Weights of a small GPT-style language model, trained from scratch on English Wikipedia.
Size: 11 layers, 4 heads of 128 (1 for keys and values).
Training: 965M tokens, 7362 steps.
Each number is 200 + 40 x the weight over its row's rms, rounded and kept within 0 to 999. Layers, rows and columns count from 0. The size before them is the row's rms in percent of the matrix's.

# up: layer 5 MLP up, 1536x512, rms 0.0631, rows 1101-1153, columns 64-127
# down: layer 5 MLP down (transposed), 1536x512, rms 0.0543, rows 1101-1152, columns 64-127
up1101,101,178,191,237,174,146,214,209,211,262,203,211,257,218,216,262,177,161,182,180,203,159,223,258,211,168,225,140,185,114,181,209,258,179,175,162,211,199,144,112,160,255,126,227,212,207,136,174,185,162,211,143,197,181,244,196,183,231,306,201,215,187,172,159,125
down1101,101,188,124,145,256,224,160,202,212,193,190,224,130,134,221,204,193,236,247,167,172,261,134,145,141,284,239,210,218,289,245,148,192,204,220,235,174,195,284,263,242,173,274,153,175,174,215,236,155,195,196,187,176,152,227,171,245,199,178,171,152,185,233,234,243
up1102,099,235,196,203,137,214,241,239,202,191,140,156,214,161,198,225,154,240,172,197,254,243,176,235,183,223,225,192,190,212,200,180,212,198,142,134,205,224,287,199,235,115,225,235,125,221,199,138,222,242,226,228,193,150,210,172,202,238,102,277,211,154,201,145,262
down1102,100,174,213,285,171,153,152,229,246,120,270,246,250,250,244,175,232,189,232,262,243,239,145,215,217,156,216,147,208,227,235,180,266,208,232,107,244,179,161,153,217,281,236,183,147,171,160,267,159,137,194,175,224,231,179,125,181,190,233,223,227,220,220,180,136
up1103,102,175,172,199,269,232,166,204,211,245,230,232,257,145,228,155,178,150,210,265,203,162,218,188,256,181,147,194,214,177,37,243,120,228,174,237,233,255,229,272,156,288,190,160,210,224,249,150,217,194,177,192,180,178,177,239,196,193,175,228,197,193,136,140,197
down1103,100,171,237,146,226,164,152,284,169,220,195,180,208,264,255,159,201,210,198,124,256,218,209,240,187,189,184,153,208,179,290,197,242,173,191,208,207,228,187,154,259,209,186,238,243,177,174,243,237,198,191,249,174,249,187,179,213,256,254,160,158,250,168,238,132
up1104,104,270,169,146,269,166,215,134,261,148,201,188,200,193,204,248,179,234,268,237,169,211,151,245,172,195,216,174,196,224,157,226,119,290,157,232,237,217,177,200,143,158,222,148,282,235,234,254,183,182,134,137,181,199,97,238,177,203,81,197,185,210,204,210,213
down1104,103,202,223,173,176,287,166,232,224,209,125,178,170,167,222,184,259,121,231,198,176,155,189,160,247,279,117,197,182,202,217,205,224,227,268,217,219,211,197,278,282,248,141,195,105,181,211,167,206,234,244,142,188,168,295,345,208,199,289,260,182,209,163,191,141
up1105,102,215,111,133,205,226,175,160,232,191,193,253,152,183,209,248,198,166,224,192,208,188,184,221,194,197,234,101,228,194,200,170,178,184,190,172,266,201,201,284,130,156,209,216,216,253,184,256,179,208,189,213,195,159,217,172,199,153,184,212,114,216,222,155,121
down1105,102,226,253,166,215,163,221,238,191,207,142,239,237,188,279,187,208,207,232,189,230,247,178,180,237,254,193,185,223,233,240,282,265,251,205,208,174,201,161,143,220,206,210,255,246,148,215,212,171,199,195,260,153,209,137,186,185,226,257,163,246,197,202,163,228
up1106,098,207,239,185,163,220,210,156,152,93,209,125,179,266,183,206,192,170,172,195,224,152,190,171,258,283,167,127,160,188,166,193,274,207,285,218,233,204,179,172,216,247,195,188,201,204,150,177,239,207,176,190,184,264,244,201,196,273,111,194,220,261,188,220,223
down1106,095,221,241,162,173,162,150,208,252,236,152,268,244,189,197,203,154,258,177,210,218,266,200,206,173,159,161,214,231,266,210,242,144,201,177,243,177,165,197,195,209,196,129,165,181,231,228,226,194,183,216,157,234,183,297,212,224,214,276,195,259,158,211,184,198
up1107,097,188,142,253,177,173,198,83,177,277,167,163,221,193,239,124,176,264,271,142,188,215,193,222,146,127,123,205,230,235,134,185,181,174,249,195,193,144,136,180,188,168,245,160,176,230,223,232,162,128,240,154,140,229,192,191,219,175,224,226,203,203,158,283,169
down1107,095,239,265,245,147,129,164,209,254,169,170,180,112,254,189,186,184,133,233,175,145,209,171,221,168,170,197,129,194,262,147,264,271,245,206,175,249,124,113,203,164,230,94,188,171,198,212,154,224,166,259,215,145,241,174,248,170,204,212,212,173,219,148,189,132
up1108,098,132,170,255,154,219,167,243,188,185,196,265,180,172,218,257,265,256,155,197,144,223,199,271,246,204,195,234,184,252,232,216,189,249,254,133,198,171,247,239,231,223,234,230,133,270,179,250,285,231,206,224,207,133,149,210,213,160,246,172,191,227,187,157,215
down1108,094,239,208,191,225,188,171,182,242,195,203,246,191,179,172,211,208,159,242,248,225,199,190,224,216,165,218,191,162,195,205,118,250,219,245,233,226,151,212,130,164,278,278,229,205,182,162,220,157,191,181,225,202,167,192,190,215,184,206,173,162,157,245,134,166
up1109,121,219,213,264,361,152,160,211,229,201,188,235,211,235,175,182,202,198,158,205,206,180,204,151,248,196,128,199,210,204,168,207,214,253,225,184,189,180,198,188,219,208,191,187,161,249,214,206,165,227,198,262,172,163,245,127,210,296,250,283,214,145,186,210,297
down1109,110,196,182,138,213,256,255,150,244,214,223,160,185,187,271,158,212,173,177,242,177,297,210,228,125,196,222,259,110,234,175,260,143,150,163,127,214,240,152,222,224,170,255,192,195,184,161,147,193,185,194,219,212,153,221,243,160,208,203,205,164,229,204,263,195
up1110,103,27,174,202,289,255,176,218,203,129,163,253,210,145,171,213,230,207,227,223,207,154,215,176,214,272,220,204,189,181,198,134,192,247,214,183,154,163,207,215,196,143,198,151,151,161,138,257,240,258,181,204,178,218,249,204,219,191,212,234,215,170,196,203,179
down1110,100,180,179,164,215,204,116,167,259,240,177,220,195,257,267,273,249,213,187,223,181,236,182,201,171,211,178,194,152,216,167,195,193,218,160,250,172,112,184,208,200,242,278,223,274,244,222,214,174,184,288,148,195,181,109,261,213,186,192,114,115,228,250,223,209
up1111,116,222,222,205,175,213,259,174,243,228,247,151,157,291,186,298,230,186,206,226,165,179,194,228,248,229,240,219,174,159,237,222,205,182,196,277,258,197,190,254,245,189,139,202,217,214,185,224,220,223,202,156,269,187,199,297,225,201,206,180,138,258,87,254,158
down1111,110,188,196,219,222,183,225,207,275,193,176,242,185,210,220,200,129,189,196,214,236,226,182,167,181,143,183,263,153,115,112,210,171,263,250,237,187,187,240,154,216,298,269,223,184,176,193,145,212,150,185,182,189,196,165,173,213,240,210,143,229,143,221,173,253
up1112,093,197,144,201,208,183,208,143,227,225,210,208,180,269,143,189,214,225,193,201,166,109,153,207,180,186,236,188,192,248,159,140,233,249,222,222,226,293,224,188,316,189,207,212,220,193,199,179,174,213,192,241,241,276,197,151,193,180,196,211,236,180,209,234,166
down1112,092,85,211,167,216,173,167,226,194,167,199,211,256,180,152,244,270,147,259,184,195,227,247,204,222,182,228,242,196,179,226,271,208,241,283,165,179,223,210,255,130,181,207,220,141,209,169,163,179,242,223,117,158,166,270,327,113,206,216,225,222,206,157,153,198
up1113,101,225,147,138,134,159,214,107,240,249,213,248,207,198,212,247,213,281,199,173,141,210,143,217,213,219,180,204,223,208,260,224,203,86,209,188,289,230,205,247,202,150,180,210,187,146,183,224,186,231,185,232,261,171,269,204,241,215,197,139,200,303,184,200,224
down1113,105,152,206,136,177,151,203,176,193,266,286,155,147,223,200,203,239,193,265,227,209,187,267,237,235,184,188,237,231,214,208,218,202,147,143,196,132,305,233,238,244,186,227,201,152,228,248,186,291,211,82,207,228,225,163,134,166,185,130,255,220,208,160,242,229
up1114,098,268,221,213,113,263,210,112,206,162,132,223,264,215,200,262,217,193,205,175,242,183,203,247,216,171,194,190,177,197,124,170,198,192,243,142,175,238,149,205,173,251,179,163,163,217,206,247,260,180,248,245,254,196,199,178,259,160,197,188,220,169,143,234,278
down1114,101,224,192,157,226,237,99,136,235,227,198,283,184,156,234,127,140,227,186,228,179,202,209,223,165,269,222,191,149,258,196,267,181,217,177,103,218,186,178,190,144,166,149,223,186,157,152,183,216,176,180,186,192,163,154,244,219,180,159,199,249,177,196,166,215
up1115,105,181,212,187,159,203,216,197,178,196,89,192,246,234,150,215,163,155,194,200,159,162,135,250,131,199,130,159,176,204,226,205,211,144,210,178,210,224,178,212,232,226,213,203,187,165,188,158,244,226,149,201,167,161,213,161,232,221,177,161,194,194,243,172,211
down1115,103,162,215,171,178,191,153,168,133,183,206,211,197,258,192,167,245,164,237,256,149,226,148,232,176,177,236,204,213,274,229,208,203,292,156,255,248,234,162,155,246,208,109,187,179,208,205,197,115,99,196,208,205,228,271,122,232,239,242,248,139,139,196,282,260
up1116,098,163,231,213,248,217,200,192,229,260,94,191,245,254,262,249,251,95,132,199,184,197,158,148,222,262,162,248,246,226,145,207,244,194,281,201,215,103,217,164,143,213,214,157,197,122,223,192,164,179,173,195,177,262,224,175,200,245,176,286,198,269,153,183,207
down1116,095,192,218,222,162,185,240,219,194,153,284,101,222,188,225,178,209,238,235,190,248,333,144,162,156,195,183,196,247,155,204,222,163,204,201,216,222,261,208,197,161,265,219,155,214,137,169,206,266,124,223,247,183,294,183,219,164,117,217,185,211,219,199,214,184
up1117,103,190,224,190,148,169,226,175,208,211,184,208,289,254,232,277,233,178,218,213,152,221,179,251,186,173,173,196,209,278,201,216,213,156,210,226,226,134,195,183,191,142,231,207,174,246,174,254,253,184,223,221,205,191,237,181,180,169,141,286,221,211,224,180,213
down1117,093,229,190,269,202,172,184,186,172,187,218,244,275,185,248,161,227,181,125,209,274,198,179,152,230,203,240,200,142,165,162,242,215,158,165,174,157,175,136,201,267,227,188,104,171,172,209,195,217,197,198,153,183,296,219,184,225,154,180,244,201,233,220,191,237
up1118,101,226,137,174,213,186,174,195,301,156,161,187,204,222,210,228,186,222,176,191,196,162,249,245,260,227,236,219,214,168,180,208,173,241,239,208,213,230,189,217,207,197,254,255,205,265,155,208,192,181,194,219,204,179,143,276,229,212,246,246,192,215,237,145,181
down1118,103,184,180,136,161,215,229,108,245,165,195,230,249,272,275,198,154,208,180,136,239,225,204,120,225,244,215,216,169,236,172,198,260,264,198,254,196,268,195,240,208,265,178,31,140,214,221,171,219,220,163,169,175,188,185,220,158,195,184,230,147,175,199,172,150
up1119,100,243,254,171,232,200,180,210,155,152,130,233,255,213,163,246,187,139,179,179,225,181,272,180,230,271,211,187,150,214,234,218,192,187,143,206,188,135,106,200,220,201,109,227,223,200,188,170,204,137,160,251,148,204,141,221,219,234,153,242,195,208,148,266,268
down1119,097,139,169,260,204,195,185,203,192,251,232,203,164,230,184,174,244,220,199,212,170,170,248,147,230,241,212,220,213,221,191,189,170,237,299,194,180,226,221,179,234,221,204,201,200,166,162,240,156,251,221,177,229,174,231,267,215,132,169,185,201,232,163,170,109
up1120,093,256,197,89,234,252,215,214,184,232,160,263,157,282,164,161,184,185,197,184,210,162,219,225,194,209,236,128,275,169,143,240,196,128,265,210,206,195,259,182,145,160,152,206,239,231,139,257,239,207,219,179,192,216,210,224,236,162,216,198,188,220,281,195,251
down1120,092,199,237,256,203,153,211,289,162,167,227,209,227,148,221,223,178,166,214,234,238,243,179,187,185,170,150,286,204,233,249,153,184,179,206,186,161,170,137,204,224,201,221,146,178,241,217,172,200,217,208,241,163,214,179,189,177,184,173,184,203,193,189,226,178
up1121,103,216,215,214,140,192,199,223,202,149,159,193,253,227,188,125,218,158,205,166,212,150,139,216,184,136,210,184,211,161,200,203,241,225,283,187,207,201,194,230,189,153,202,180,145,169,195,199,128,126,265,141,163,231,192,207,219,269,213,184,235,230,206,230,136
down1121,112,204,180,198,166,266,153,240,204,166,198,166,193,153,162,248,285,236,247,207,233,233,231,263,270,227,222,187,231,135,215,209,169,190,166,183,177,127,134,163,201,212,184,136,185,207,216,150,264,225,126,206,238,196,244,236,232,244,216,219,245,242,193,217,179
up1122,110,184,209,227,216,228,197,203,166,228,191,194,195,179,154,231,135,231,207,143,201,181,168,155,232,199,235,199,259,245,212,210,140,223,185,155,126,257,240,183,254,224,235,204,150,156,210,194,221,175,175,162,190,241,141,254,200,167,195,153,175,207,113,215,256
down1122,106,223,142,247,141,222,169,211,219,206,169,237,256,262,158,226,172,213,198,219,236,135,236,180,203,115,216,160,182,220,165,255,196,131,208,164,142,146,182,166,205,200,213,128,252,167,214,167,122,179,251,119,182,193,230,158,177,161,208,144,209,183,229,146,251
up1123,102,140,179,251,189,238,175,182,187,210,170,154,241,260,236,222,242,212,182,223,182,203,215,235,255,181,216,179,180,177,196,196,214,171,228,196,184,173,194,226,183,133,213,165,226,240,175,188,148,241,217,183,271,242,171,236,181,224,198,167,216,198,229,179,208
down1123,108,163,136,100,212,186,246,183,254,280,159,153,186,218,203,235,246,159,212,204,189,189,193,220,177,235,248,184,158,201,187,224,228,213,224,226,218,189,126,217,165,155,169,160,289,126,171,258,145,214,251,188,264,198,207,234,209,226,185,258,178,184,212,231,201
up1124,097,146,222,242,209,217,198,142,157,226,159,182,204,222,152,210,199,217,242,188,190,216,223,202,172,123,136,133,189,153,169,194,199,305,215,204,165,234,140,191,173,315,220,257,202,244,181,161,209,180,167,241,140,219,176,156,234,146,187,219,221,209,126,157,126
down1124,094,203,122,169,162,221,187,236,200,206,197,205,259,201,150,206,190,199,184,208,265,184,112,173,137,183,162,159,204,156,165,209,119,219,244,222,232,183,253,214,209,156,234,301,220,197,167,175,149,257,179,186,223,266,211,202,202,201,162,197,276,131,305,211,227
up1125,097,191,273,181,207,149,165,185,178,229,150,193,165,194,216,143,215,193,181,189,270,125,184,119,244,223,163,153,211,301,282,202,222,141,184,168,206,216,296,188,219,200,167,162,148,193,191,210,206,240,209,174,197,210,183,247,197,187,125,221,285,242,161,157,219
down1125,091,188,140,282,162,222,196,189,193,214,193,149,191,168,208,242,164,189,174,225,197,188,200,246,197,200,171,208,212,159,187,162,200,190,244,235,130,205,176,229,243,216,163,183,152,187,211,238,194,178,159,222,234,166,188,194,136,197,251,186,169,124,144,279,144
up1126,097,196,182,187,175,256,180,164,218,189,268,197,210,205,184,179,237,180,201,189,186,192,282,234,167,209,88,197,168,185,183,195,188,250,153,218,193,208,192,243,152,118,202,183,206,190,225,218,184,166,185,176,257,180,216,211,181,247,209,236,186,242,187,202,201
down1126,096,220,203,219,177,150,247,134,187,268,192,210,199,171,264,193,128,201,131,252,239,171,178,169,172,205,230,200,133,169,165,195,175,229,207,199,195,170,221,145,235,159,218,223,215,219,208,155,162,227,171,244,125,223,145,208,211,197,144,167,258,234,194,224,226
up1127,096,181,216,209,265,184,196,199,246,237,128,255,144,269,203,130,208,165,222,181,225,134,121,272,144,236,230,176,187,193,212,193,187,233,190,165,202,141,200,205,164,211,206,251,153,128,239,177,253,216,138,106,172,158,139,216,213,192,212,199,269,270,181,147,255
down1127,092,118,180,230,99,148,245,249,154,151,261,227,180,205,158,204,242,225,215,164,190,259,244,214,233,249,254,191,245,260,202,232,126,151,188,258,217,238,224,175,187,184,181,124,227,249,210,152,172,202,259,210,215,126,205,180,240,210,191,210,196,140,214,253,142
up1128,104,308,219,196,221,210,192,211,200,188,177,176,149,141,134,240,130,185,252,216,233,226,225,165,237,205,256,212,171,166,202,224,246,191,146,255,182,222,161,189,239,232,238,231,206,255,168,228,247,171,226,159,182,207,169,120,263,217,185,190,173,171,141,228,120
down1128,107,144,184,169,228,192,137,200,161,231,227,255,160,186,216,200,271,160,154,225,173,185,205,236,212,199,203,214,226,248,223,198,177,185,159,161,186,153,242,159,183,244,165,232,212,242,196,155,262,301,184,143,195,169,177,186,137,262,195,200,264,275,129,310,208
up1129,100,259,234,165,148,239,166,219,170,228,188,276,252,172,163,151,203,195,255,159,248,214,195,228,175,216,166,216,262,172,190,150,159,178,182,167,225,194,244,200,190,180,300,217,214,154,232,202,201,221,156,123,245,167,250,157,168,239,158,210,129,205,155,206,178
down1129,100,166,190,205,166,182,238,199,239,182,233,154,176,208,212,240,167,223,180,240,68,201,181,167,139,150,169,112,115,267,199,254,207,223,206,250,164,236,154,242,137,195,187,172,226,251,136,197,195,203,220,242,175,218,133,242,193,204,231,254,202,143,223,249,186
up1130,097,238,321,199,214,172,152,225,210,181,115,234,190,225,179,190,203,273,182,190,219,197,200,155,160,159,186,159,175,216,259,189,187,152,187,186,211,171,217,186,205,262,148,196,229,204,217,224,215,148,263,182,217,143,251,208,202,154,241,183,229,197,228,202,145
down1130,090,167,127,190,164,157,177,161,268,209,244,170,180,166,184,232,210,189,206,224,184,170,148,204,206,247,206,313,217,272,258,231,203,153,173,230,156,215,222,244,206,216,212,208,238,186,199,241,155,171,187,214,160,170,217,220,170,171,241,154,152,233,246,136,122
up1131,099,184,208,151,218,191,251,203,101,304,232,193,205,226,113,161,179,160,244,159,236,241,179,164,152,215,249,203,164,181,282,140,261,126,279,258,264,141,261,159,261,221,191,168,150,167,123,208,178,204,220,219,172,234,226,220,221,292,137,245,233,210,188,133,163
down1131,097,230,173,164,199,179,164,106,247,159,268,220,144,148,236,242,214,192,226,240,230,237,237,134,164,217,164,193,241,231,191,291,208,243,184,163,153,209,202,203,139,197,219,215,265,180,292,226,188,217,148,221,190,208,191,171,176,170,245,161,244,181,227,205,190
up1132,096,241,173,183,184,150,236,185,120,202,202,186,196,222,247,157,258,212,258,201,186,252,220,166,150,255,185,169,250,190,187,238,205,152,237,176,178,174,170,234,224,210,231,189,242,180,202,249,218,148,138,124,202,214,206,223,158,168,208,270,191,193,115,162,288
down1132,099,200,253,243,243,182,262,129,311,156,278,204,190,132,195,225,173,169,205,223,199,237,182,180,200,215,210,274,139,236,179,172,124,213,223,159,196,141,190,173,197,242,202,171,165,237,187,124,180,189,217,283,175,222,235,174,226,185,172,184,162,177,292,237,190
up1133,101,253,216,164,187,176,168,188,244,218,216,203,215,177,228,264,216,147,176,189,198,233,219,121,185,159,204,196,207,173,248,168,209,153,160,196,101,274,229,208,297,179,140,117,246,250,137,234,220,149,206,151,272,156,194,186,142,224,224,201,206,216,239,234,150
down1133,103,199,178,222,163,160,246,199,253,193,138,162,136,147,190,222,291,234,139,173,264,198,229,253,315,207,239,203,273,220,181,244,135,179,132,219,250,90,171,206,115,190,206,194,119,164,210,174,264,152,184,206,223,199,264,178,152,193,182,215,125,255,128,206,204
up1134,095,187,186,272,182,124,273,152,154,139,185,187,135,208,170,240,157,203,203,195,128,215,136,233,204,227,219,238,208,144,216,287,182,136,194,267,220,226,196,238,164,179,263,156,219,233,221,225,117,235,211,179,225,248,177,183,157,238,155,145,219,171,265,179,171
down1134,092,193,155,233,217,206,206,218,217,190,169,202,187,192,141,152,190,198,232,173,254,207,166,144,329,174,246,239,158,220,105,184,238,187,191,179,191,217,162,69,177,172,212,231,221,165,266,176,246,201,154,162,176,193,231,209,143,276,208,189,232,223,145,182,120
up1135,103,264,209,241,205,259,244,201,257,259,205,200,187,243,140,201,166,101,199,200,178,149,241,249,240,186,194,190,255,149,141,244,243,146,233,263,229,207,212,192,231,158,184,207,195,241,202,223,162,150,187,134,200,164,173,188,172,212,189,214,192,196,127,237,246
down1135,103,144,169,154,230,171,151,142,241,233,173,239,194,164,234,194,226,217,226,204,199,252,192,114,151,225,186,252,191,209,227,209,149,228,142,247,175,206,162,244,207,185,212,248,218,195,190,216,223,215,189,197,202,170,231,262,298,209,246,196,219,217,160,150,253
up1136,099,198,250,202,160,244,147,213,234,195,261,248,284,207,225,186,280,183,179,225,206,168,199,216,267,168,198,234,238,193,174,201,191,243,189,172,216,122,177,235,160,175,218,257,195,194,185,140,219,243,187,168,231,195,229,245,146,197,238,212,242,242,236,221,200
down1136,095,137,191,165,271,110,238,178,220,276,185,209,200,205,262,234,147,174,267,220,268,240,201,146,238,202,169,208,161,231,306,159,211,172,186,175,153,281,183,209,284,205,202,186,156,203,235,141,325,189,187,184,103,164,187,171,157,173,202,193,181,227,205,216,211
up1137,096,206,135,204,157,244,171,253,171,197,239,168,186,204,223,173,209,183,205,272,154,243,180,129,201,173,222,263,194,275,216,167,200,151,230,137,238,233,235,187,237,191,163,249,212,141,124,194,247,224,219,231,240,217,227,196,173,167,172,167,281,221,165,163,215
down1137,094,184,171,227,180,164,299,212,188,186,175,137,253,278,215,186,227,190,129,198,211,196,169,136,173,151,214,213,285,199,225,152,213,247,206,166,177,170,209,293,195,187,182,197,202,208,168,175,217,209,186,89,147,232,134,156,225,200,166,192,190,264,134,241,138
up1138,099,212,186,176,195,203,178,176,181,114,164,158,218,203,128,176,210,209,245,203,235,187,242,130,178,215,201,67,224,219,224,240,166,185,192,209,231,184,191,213,153,183,228,204,190,236,142,145,148,196,214,212,169,234,141,244,159,258,204,178,119,229,209,270,180
down1138,101,232,225,235,241,219,177,210,182,251,208,175,163,194,261,237,129,214,178,205,138,157,230,154,203,175,195,251,150,220,232,98,168,225,239,194,161,261,251,153,226,211,178,234,232,157,210,315,257,144,193,144,186,133,242,212,257,220,108,234,243,203,244,137,246
up1139,105,153,222,141,153,270,163,165,220,195,286,228,251,224,224,196,211,237,215,185,215,182,169,210,138,191,192,237,154,158,178,145,178,218,170,201,194,222,209,209,210,206,187,191,264,217,338,171,244,220,162,227,195,261,186,188,216,187,235,169,172,182,171,137,206
down1139,099,204,181,275,179,129,218,181,245,202,188,227,240,159,242,211,265,183,179,131,81,165,191,267,234,199,217,218,170,267,230,163,245,194,255,227,162,193,193,158,176,178,150,201,183,181,143,175,184,212,204,194,246,180,225,200,219,191,203,179,153,241,284,203,151
up1140,100,163,172,219,257,168,241,180,154,254,215,112,158,109,164,206,156,244,213,301,217,197,238,184,221,191,237,228,188,178,212,178,196,255,181,219,197,217,171,254,224,169,196,210,242,227,197,165,174,203,203,185,269,195,119,229,244,194,169,303,197,207,146,243,128
down1140,101,206,234,206,209,233,217,216,179,216,154,187,204,228,173,263,170,189,249,201,229,232,274,173,211,210,182,152,161,241,240,180,240,240,262,202,199,223,230,184,212,210,172,203,239,193,250,235,234,227,185,141,248,161,210,156,188,171,251,199,146,157,190,188,174
up1141,099,212,187,201,262,169,202,205,274,191,159,180,164,139,189,158,211,151,192,214,221,283,98,253,147,205,192,213,164,249,196,193,250,139,179,227,155,227,205,118,218,131,216,281,195,270,148,164,227,231,236,160,151,168,242,269,175,186,114,239,213,168,101,260,201
down1141,100,206,226,173,136,193,191,228,173,152,239,196,165,185,187,223,168,214,241,254,248,168,201,143,217,215,193,154,232,192,95,224,242,204,172,200,207,141,251,187,177,230,173,166,174,253,168,188,191,229,242,184,154,221,161,139,153,220,227,158,168,197,179,164,167
up1142,104,113,238,257,213,212,204,124,241,259,211,124,161,218,249,199,188,239,175,300,223,204,230,226,207,221,181,223,216,122,275,200,128,177,158,187,218,183,280,254,71,198,189,181,178,193,218,244,220,243,190,142,123,171,231,151,200,225,208,140,163,178,286,236,122
down1142,102,232,147,180,205,235,272,271,187,210,209,237,142,231,254,226,213,183,183,158,253,192,218,165,146,177,255,197,221,224,156,206,265,305,190,185,237,143,148,157,130,164,292,149,218,239,184,215,227,207,219,277,152,190,217,208,180,186,219,168,195,287,248,175,170
up1143,107,246,179,217,295,208,267,218,214,213,193,251,213,235,215,265,205,160,249,182,164,199,180,158,230,249,247,162,168,197,151,203,204,220,205,173,178,165,262,165,154,287,258,185,223,183,148,244,252,210,199,111,193,175,226,147,187,285,274,164,226,234,172,212,236
down1143,101,201,206,266,152,183,185,168,168,175,185,198,244,205,161,176,186,205,180,233,253,220,224,226,249,206,186,149,178,237,183,191,188,240,154,214,185,269,87,197,223,142,198,181,207,265,277,214,174,158,216,216,219,130,221,199,179,199,186,161,176,159,193,263,216
up1144,107,187,106,175,258,170,124,193,143,206,212,144,201,185,185,198,160,126,194,111,222,204,95,218,187,152,233,217,147,174,272,226,210,186,250,252,190,236,203,214,219,265,189,254,214,232,202,246,270,137,212,203,254,147,188,200,237,292,195,183,237,180,158,177,216
down1144,109,150,193,138,203,278,165,205,143,221,227,263,178,188,202,162,209,167,204,148,232,225,96,155,173,189,171,242,226,192,222,214,230,137,245,161,244,186,201,231,153,207,205,170,190,155,208,229,117,148,224,236,155,160,179,175,272,293,188,209,227,192,226,160,282
up1145,103,192,322,201,209,231,199,236,216,204,199,273,205,234,121,160,258,128,94,146,219,206,113,146,200,289,283,202,170,174,214,205,132,180,232,172,191,175,224,231,164,166,238,123,233,256,236,194,191,183,201,190,114,185,253,228,223,205,126,99,219,223,184,187,243
down1145,095,203,193,200,162,82,180,202,224,159,226,212,208,170,248,136,132,238,256,222,201,233,274,266,163,169,193,204,99,172,228,163,229,192,189,123,223,271,152,229,224,215,183,202,155,206,205,233,115,231,209,187,204,195,148,166,155,260,213,228,174,202,196,186,172
up1146,094,177,242,176,216,225,177,265,170,204,195,168,253,104,234,154,193,227,175,207,221,189,221,214,189,145,145,202,264,241,223,235,144,143,221,179,228,229,192,263,142,143,244,186,170,183,218,191,215,154,233,267,139,153,148,207,211,182,192,246,240,154,150,145,144
down1146,094,228,185,245,155,252,171,169,228,194,133,182,144,246,191,297,219,196,149,111,181,234,182,138,204,217,205,244,197,175,176,199,196,213,295,254,160,152,238,153,283,177,121,194,167,160,213,175,112,189,95,120,140,270,241,243,186,197,222,203,169,199,197,200,146
up1147,100,191,70,155,258,205,225,227,171,188,179,138,227,261,208,117,181,161,217,241,261,242,163,192,187,208,216,196,203,153,199,165,189,195,242,224,109,223,281,213,183,126,213,120,158,193,199,213,157,206,204,174,173,211,187,173,157,200,198,191,288,196,185,245,204
down1147,093,230,301,240,185,169,219,133,182,285,231,208,136,197,137,234,184,189,264,269,224,237,186,178,182,131,212,202,204,188,161,215,201,153,181,137,163,182,203,229,228,197,195,225,203,154,184,236,173,187,257,261,197,173,224,197,174,254,203,239,194,137,217,176,179
up1148,097,207,183,131,190,156,183,259,267,229,203,164,294,226,213,218,159,204,188,209,114,130,260,192,151,211,205,191,224,148,188,167,217,230,130,202,236,98,210,149,234,213,206,239,209,207,157,250,196,222,164,207,156,183,178,212,184,242,260,173,179,184,189,83,200
down1148,092,205,240,210,227,221,228,182,132,183,230,220,200,143,153,190,238,172,198,149,286,212,212,219,201,193,155,221,195,233,193,211,209,149,238,211,213,181,231,247,172,138,185,131,234,230,166,197,181,195,262,244,282,138,210,251,214,179,202,251,212,170,219,267,303
up1149,103,300,213,160,162,197,230,259,183,286,247,216,202,182,256,226,198,262,213,175,228,135,221,212,239,217,260,203,192,176,267,234,160,209,206,158,205,181,238,132,337,224,185,265,133,175,150,109,171,222,179,228,161,134,247,142,216,208,190,179,235,224,249,213,190
down1149,098,247,171,174,175,151,266,221,161,151,90,112,182,253,225,142,201,233,150,170,193,192,152,169,204,229,197,172,171,167,189,180,238,233,220,193,147,222,177,210,178,128,182,173,188,183,231,229,158,157,167,154,204,265,196,273,202,147,141,232,253,180,181,254,195
up1150,098,188,198,165,191,220,169,193,205,193,181,134,203,251,175,224,276,240,222,195,125,233,233,163,150,169,230,167,220,89,135,231,146,148,132,207,198,217,137,301,258,241,208,170,191,253,213,255,185,169,171,203,223,226,149,216,135,205,216,184,260,195,133,204,158
down1150,098,208,251,177,215,192,207,190,258,109,219,172,178,197,218,181,236,242,183,211,160,155,228,244,114,299,238,222,141,160,236,270,185,184,233,131,260,165,254,124,167,191,277,184,217,167,198,228,233,240,213,200,259,202,177,150,241,162,232,185,195,202,243,256,156
up1151,097,275,183,219,287,227,261,181,152,216,173,163,252,192,244,139,300,148,236,192,249,206,214,189,231,229,155,280,155,122,213,175,212,250,217,189,249,216,140,231,202,171,93,237,160,242,171,192,157,147,156,164,196,205,200,249,172,197,222,151,199,197,109,217,190
down1151,091,230,224,231,187,236,219,161,274,207,189,240,174,238,167,278,144,188,215,156,207,163,240,142,210,235,166,188,231,159,204,158,181,203,198,257,183,235,250,242,211,190,202,210,299,187,274,199,180,263,244,178,157,239,145,280,226,172,177,254,161,233,193,230,233
up1152,097,138,156,218,137,213,214,126,172,209,247,194,228,195,143,214,238,210,230,197,208,221,192,304,222,214,195,213,225,208,175,227,134,115,203,253,274,195,200,235,118,181,234,235,183,182,187,224,182,178,152,185,235,230,168,153,217,211,171,183,144,213,204,180,201
down1152,101,215,284,259,201,217,232,254,239,206,260,195,157,141,282,214,146,212,221,178,178,168,176,178,181,153,177,153,158,154,222,132,158,141,221,156,183,227,176,172,219,271,195,252,173,226,236,208,234,194,214,205,167,226,154,150,208,193,222,178,222,176,226,226,236
up1153,098,150,204,141,168,125,249,131,233,256,190,219,132,110,208,222,221,268,208,251,227,184,142,213,198,215,157,183,212,226,172,193,223,182,245,214,205,257,174,284,213,165,128,249,145,224,241,201,176,197,164,172,251,209,211,123,199,223,205,181,206,258,246,216,258